Part of a small language model's weights: tied embeddings.
Each number is 200 + 40 x the weight over its row's rms, rounded and kept within 0 to 999. Layers, rows and columns count from 0. The size before them is the row's rms in percent of the matrix's.

# layer 4 MLP down, 256x1024, rms 0.118, rows 51-101, columns 448-511
098,178,262,141,176,161,270,109,209,176,223,211,175,247,187,252,187,238,182,193,193,121,233,121,189,144,219,172,199,208,277,271,267,225,246,205,177,225,200,244,256,213,257,179,260,145,181,222,173,250,191,242,180,162,264,227,165,151,195,214,184,173,225,214,160
100,208,162,220,245,207,219,160,174,174,131,175,266,156,175,155,241,217,235,243,107,193,138,158,194,185,187,257,112,210,288,221,195,177,202,226,194,155,246,154,199,191,145,141,135,150,223,229,218,208,198,254,240,223,219,146,236,209,174,283,172,188,214,198,265
103,226,178,142,197,200,252,198,167,179,185,248,208,263,151,205,219,203,203,194,209,180,232,185,200,191,228,208,196,182,118,231,228,209,153,250,196,302,232,209,184,171,240,246,233,188,214,206,212,180,194,155,217,181,212,243,198,194,183,178,188,208,240,189,173
103,226,225,187,245,225,157,138,177,214,212,235,154,144,127,208,195,276,279,297,149,155,245,141,238,197,198,192,200,252,259,181,217,181,289,248,205,208,188,183,211,200,164,187,244,212,187,204,227,86,221,122,311,176,220,248,176,217,213,199,266,182,164,158,226
096,233,134,175,188,165,148,171,179,178,216,317,213,302,208,121,240,220,238,173,201,208,241,209,191,176,218,264,253,210,209,216,254,198,257,180,199,108,214,152,200,179,262,223,256,244,225,245,181,302,211,225,205,229,152,158,140,282,168,182,163,207,192,206,207
099,227,249,245,135,173,198,186,179,271,206,190,199,169,129,137,97,108,157,150,240,116,169,208,193,230,165,248,232,174,165,185,276,250,217,190,198,150,233,175,231,163,196,166,223,176,141,297,218,239,145,212,144,210,169,215,190,238,185,180,169,195,162,181,253
100,168,199,233,220,182,213,141,230,295,197,196,165,193,223,183,206,223,189,223,240,203,74,170,227,195,175,191,241,127,227,179,126,158,257,195,237,223,177,167,205,151,186,171,193,195,192,230,154,258,199,222,186,168,161,168,227,277,206,172,322,194,128,158,161
101,220,165,161,243,169,220,183,245,198,228,242,213,191,206,172,198,178,170,200,277,189,147,230,304,176,175,233,202,255,227,185,244,243,271,173,175,278,208,180,224,267,253,140,248,181,172,147,226,259,133,187,139,183,192,190,223,230,216,290,185,198,166,196,169
098,193,210,178,267,178,211,210,197,210,250,244,208,242,185,257,208,205,220,251,214,290,278,214,181,169,84,284,127,170,184,199,131,232,193,168,203,195,228,218,211,222,255,221,207,169,208,187,157,240,208,221,163,173,202,273,285,147,190,147,195,193,242,193,182
097,303,166,200,210,181,207,216,229,199,259,258,268,144,223,215,259,175,243,216,126,127,176,224,228,204,241,168,143,226,202,220,143,149,172,209,166,166,221,220,214,258,165,200,174,209,125,176,168,221,184,197,241,233,267,168,229,240,251,210,168,222,191,189,241
097,294,240,151,220,310,207,185,288,187,237,169,232,92,122,224,226,172,174,257,194,120,203,210,192,246,216,202,192,205,160,179,247,213,164,171,169,218,197,219,192,180,163,171,193,225,204,196,224,204,210,307,148,238,268,219,173,251,185,158,268,208,197,199,112
097,143,116,227,202,204,183,221,149,156,235,179,248,197,240,208,187,180,221,223,161,182,281,186,164,191,242,139,189,230,246,123,241,154,279,186,228,195,303,176,199,246,163,114,160,166,255,212,233,248,174,209,198,210,220,218,221,182,229,239,150,225,163,213,219
095,252,186,134,203,223,205,94,247,217,175,158,276,202,163,195,164,250,163,180,236,173,233,269,178,183,200,242,215,150,227,228,185,245,178,214,195,262,138,170,184,198,252,176,172,172,221,211,165,230,165,193,160,238,160,151,121,159,205,270,182,231,247,211,198
101,243,184,305,138,241,166,264,123,164,183,311,191,180,165,197,251,173,183,165,176,184,222,198,162,235,171,164,227,261,206,223,124,165,180,230,215,168,177,200,220,259,245,193,156,203,185,151,215,189,230,180,211,197,215,185,189,206,201,231,213,206,202,215,186
098,285,173,201,203,154,214,187,281,196,195,258,200,194,193,228,213,193,205,207,185,163,250,273,136,207,213,233,175,264,178,179,239,131,186,175,231,210,243,164,221,161,180,104,202,181,182,146,171,278,240,252,225,218,157,193,188,123,161,192,242,78,198,165,242
098,192,203,193,174,192,192,171,212,159,226,56,208,173,219,191,178,208,177,195,127,242,132,131,123,135,219,210,173,211,223,181,232,207,151,244,194,191,200,126,228,256,164,174,213,151,206,191,286,251,174,218,200,275,201,121,176,126,151,195,230,129,181,188,197
103,155,232,173,120,240,151,232,159,215,191,231,173,200,207,231,229,270,189,266,201,204,188,191,169,238,245,231,230,198,290,161,166,190,226,163,141,198,209,171,247,267,219,167,185,154,198,119,182,161,216,246,219,179,227,196,164,225,181,236,238,229,171,142,251
096,219,199,166,270,190,140,212,173,198,286,117,226,221,188,256,210,247,176,244,195,303,161,179,158,226,168,183,176,206,193,242,121,196,124,259,226,164,190,178,187,168,187,153,145,183,209,153,204,211,196,219,241,173,219,192,230,238,191,105,255,157,241,242,239
102,151,236,203,155,222,227,202,191,179,168,186,254,206,242,206,218,235,174,202,199,203,273,205,229,150,138,147,170,165,189,317,168,154,224,170,243,283,263,162,261,222,255,179,237,283,185,85,254,212,201,247,159,195,181,142,231,174,228,210,187,149,136,188,160
100,140,129,188,157,209,217,187,216,182,306,207,216,277,245,258,143,248,172,248,117,211,231,181,121,220,232,192,153,266,217,199,146,154,188,150,181,243,205,224,174,168,200,240,190,146,153,240,185,242,159,211,244,215,196,178,212,212,188,169,188,222,216,248,170
103,135,204,217,225,161,236,203,222,197,186,244,225,215,186,215,210,147,187,209,240,240,199,222,163,213,101,249,252,180,217,222,115,176,235,256,256,246,231,187,166,222,227,136,210,197,180,169,218,256,187,196,234,137,145,233,184,190,188,216,189,169,160,224,175
098,146,152,238,213,246,197,264,241,162,267,140,230,180,196,133,184,199,205,285,179,226,225,207,216,159,204,178,195,226,220,210,268,176,203,221,266,233,156,134,243,183,200,212,204,216,240,213,192,204,201,165,307,182,179,184,218,211,173,148,190,169,189,227,204
098,201,215,186,252,227,148,205,177,203,211,217,161,239,205,220,261,210,178,195,223,166,218,176,310,178,184,277,214,241,176,211,208,192,219,252,168,151,240,187,328,241,248,164,222,173,186,270,255,216,210,163,171,128,228,249,227,180,200,190,224,234,146,238,220
100,225,115,205,185,155,186,153,171,274,127,177,217,230,238,176,209,192,225,143,247,196,178,150,229,192,202,194,178,139,233,126,169,173,196,200,182,173,215,203,229,246,174,235,263,176,181,251,241,165,136,204,181,193,105,230,250,271,232,185,197,214,248,178,178
099,159,161,161,255,327,220,182,220,179,154,162,199,201,193,199,187,149,193,230,204,265,223,235,96,131,200,206,189,164,154,202,246,132,247,226,152,201,261,172,262,193,158,189,203,188,225,161,188,196,185,226,222,322,219,227,121,161,204,204,158,195,155,216,245
098,247,172,232,157,254,181,233,72,192,153,201,207,161,202,178,127,222,263,144,211,263,102,205,189,172,164,176,246,191,195,236,222,178,145,166,261,191,273,235,138,172,214,243,209,203,249,123,233,203,131,195,208,268,189,225,215,214,217,176,208,180,170,217,158
107,241,178,236,204,177,174,228,168,178,226,202,251,103,240,162,109,231,192,229,168,207,179,264,197,278,220,257,205,209,285,181,151,258,203,263,149,238,192,148,192,281,220,267,275,192,190,154,149,164,220,165,143,207,191,209,217,187,192,276,226,238,254,193,191
100,212,211,225,209,190,222,222,124,178,155,218,154,213,167,220,159,210,211,176,264,230,199,189,150,186,175,189,210,147,282,171,183,195,166,202,192,226,149,251,145,157,190,233,237,220,186,216,196,167,197,193,210,237,219,226,115,168,147,176,151,226,245,180,144
098,157,180,209,232,175,182,208,189,216,220,150,165,184,219,195,237,232,218,233,225,195,191,248,150,250,128,214,221,230,235,250,253,174,205,215,261,231,243,252,196,200,195,181,198,183,226,173,224,191,172,196,204,171,213,187,156,205,143,251,188,241,193,171,196
098,198,241,202,193,174,236,161,217,241,259,179,214,198,194,249,228,141,211,143,219,247,115,184,168,216,182,136,259,158,218,259,278,236,205,136,139,212,228,234,222,197,195,235,174,141,208,191,178,194,232,217,219,223,254,164,253,248,247,281,202,239,195,202,206
102,234,195,177,268,202,199,253,169,268,157,211,261,161,211,144,149,159,149,157,250,252,225,283,206,244,121,212,161,236,212,166,286,109,211,232,202,235,188,258,242,222,137,202,199,174,172,84,219,219,213,129,183,196,203,204,130,184,231,182,212,144,160,214,172
099,246,200,156,187,240,202,232,139,157,224,191,228,245,224,281,198,280,238,194,150,296,169,215,189,232,171,162,109,233,183,157,205,216,245,168,213,198,217,273,178,170,196,170,204,268,211,239,152,183,195,317,243,180,228,244,148,161,74,237,161,234,168,194,183
095,225,138,171,197,178,233,276,190,153,205,232,215,193,312,177,217,94,178,166,306,250,189,220,234,227,185,102,255,162,147,193,168,188,170,175,206,241,165,158,208,178,186,103,191,219,219,232,262,176,158,176,143,129,244,281,246,207,159,225,208,223,228,189,177
102,215,242,171,229,200,247,187,222,179,208,182,215,233,153,228,215,179,210,215,222,175,150,224,219,211,207,257,163,175,263,239,185,178,215,210,172,186,170,226,243,199,230,191,279,198,221,108,167,188,224,130,173,222,240,123,164,228,208,182,209,258,306,263,232
097,151,220,224,233,203,266,124,297,187,133,200,182,192,144,267,207,124,197,155,156,221,209,156,225,184,206,169,196,238,148,240,171,160,228,221,167,120,191,186,176,221,179,192,258,210,218,240,272,230,191,214,154,288,175,255,195,238,222,176,132,172,157,173,226
101,250,166,161,191,125,132,226,316,163,195,283,271,236,205,209,203,204,268,171,232,173,138,177,269,183,241,181,135,162,232,302,197,219,171,201,242,187,242,193,258,171,216,203,187,139,250,244,230,193,202,247,263,187,126,201,237,169,189,194,209,258,241,176,182
104,196,182,233,209,136,238,147,227,189,255,217,250,253,238,261,259,160,288,223,213,127,146,173,191,208,196,178,268,112,205,214,223,225,202,239,168,171,214,304,236,244,241,169,233,247,241,219,145,148,183,189,206,165,153,207,183,230,230,243,229,199,243,219,229
100,225,276,254,172,158,204,192,240,160,169,225,144,279,200,267,213,141,213,232,175,77,233,170,236,225,192,238,161,209,221,187,225,181,209,131,239,186,209,169,188,246,200,151,148,185,207,167,218,268,204,206,258,110,184,186,249,130,203,143,118,116,185,176,253
098,138,248,252,216,226,181,185,224,169,214,208,129,170,155,263,261,145,213,219,202,204,179,206,200,146,201,220,169,290,157,246,318,200,190,209,157,236,216,168,212,157,137,257,167,183,226,205,200,246,160,247,214,165,203,226,167,249,238,268,238,232,180,206,215
100,114,201,226,197,226,163,144,220,146,219,222,162,231,139,206,206,266,249,128,271,180,197,239,235,232,229,144,175,227,128,220,272,129,223,196,194,242,230,146,164,185,182,271,179,182,190,158,208,246,205,203,226,152,199,182,205,236,247,196,176,227,125,194,168
101,196,158,279,208,206,265,248,167,229,242,233,218,160,179,170,163,168,159,203,200,111,242,147,162,229,214,173,190,238,204,166,262,217,195,149,155,191,170,298,187,126,115,215,166,293,212,220,248,169,175,216,148,292,247,268,178,181,191,163,223,177,131,168,171
100,228,139,217,124,135,187,172,199,267,293,114,235,143,178,126,205,218,236,116,198,193,250,183,181,197,160,191,271,183,175,194,153,175,226,207,207,210,231,214,198,189,172,206,102,235,254,252,206,205,200,140,218,264,234,220,238,214,182,186,140,222,176,149,159
099,224,207,153,229,199,212,193,172,167,159,230,256,231,108,176,174,163,140,257,183,235,160,188,170,174,237,245,162,201,235,218,200,136,154,178,215,296,237,198,177,203,173,191,206,140,208,181,164,218,142,176,139,196,168,127,255,201,213,199,172,213,183,171,235
100,256,100,185,261,174,242,215,149,140,137,192,138,203,212,160,148,196,191,225,186,102,251,251,162,203,128,171,257,241,186,289,233,243,160,221,171,185,262,192,213,185,252,204,146,211,148,111,221,215,137,236,181,204,168,244,193,234,225,134,229,206,269,240,182
099,216,195,231,205,108,277,170,208,267,258,231,219,224,202,195,172,241,222,219,219,227,210,274,279,151,182,188,121,250,156,201,153,272,181,196,206,207,179,227,160,148,192,207,193,233,296,221,165,106,202,237,188,187,196,255,244,177,157,237,174,237,224,208,225
104,219,140,262,204,189,170,248,184,173,229,202,225,166,159,148,135,115,187,177,157,154,301,226,218,118,223,159,206,225,199,302,271,208,234,212,157,190,174,231,190,112,174,220,208,186,164,204,177,196,184,236,263,214,229,195,276,208,189,265,166,218,111,214,194
100,244,149,138,191,209,200,202,212,213,246,138,234,254,180,167,263,268,266,156,264,100,256,158,190,123,164,162,143,202,241,245,170,189,241,184,246,155,204,164,187,211,221,149,199,174,128,218,236,238,186,306,229,206,234,140,202,257,238,248,219,147,158,166,170
104,234,158,249,215,212,204,190,224,169,210,207,239,183,160,203,184,307,158,203,198,256,223,165,157,161,196,160,223,217,256,191,235,247,171,186,206,179,174,223,158,168,198,233,190,155,210,186,198,190,195,202,142,225,268,235,152,175,206,231,150,267,235,266,175
102,213,214,218,267,268,181,291,232,237,193,183,201,227,173,173,191,238,198,160,210,191,226,239,208,218,206,186,207,116,230,235,277,262,232,130,263,235,183,167,207,166,244,198,213,139,272,252,208,211,229,211,187,231,242,190,210,182,191,244,207,239,286,172,175
098,217,177,174,187,221,218,198,198,164,192,220,159,242,176,178,232,240,185,217,215,103,167,206,172,265,179,266,238,188,152,132,200,156,216,221,213,214,159,231,261,220,139,223,201,224,146,303,178,262,219,239,257,189,230,232,241,129,190,169,195,222,168,224,90
096,242,196,205,212,184,218,223,163,173,159,220,174,163,202,288,178,207,177,147,172,175,230,181,161,203,209,176,193,243,202,224,157,220,193,168,191,98,244,233,172,226,143,268,253,182,217,150,154,241,303,229,116,197,181,157,210,249,235,212,184,254,163,293,190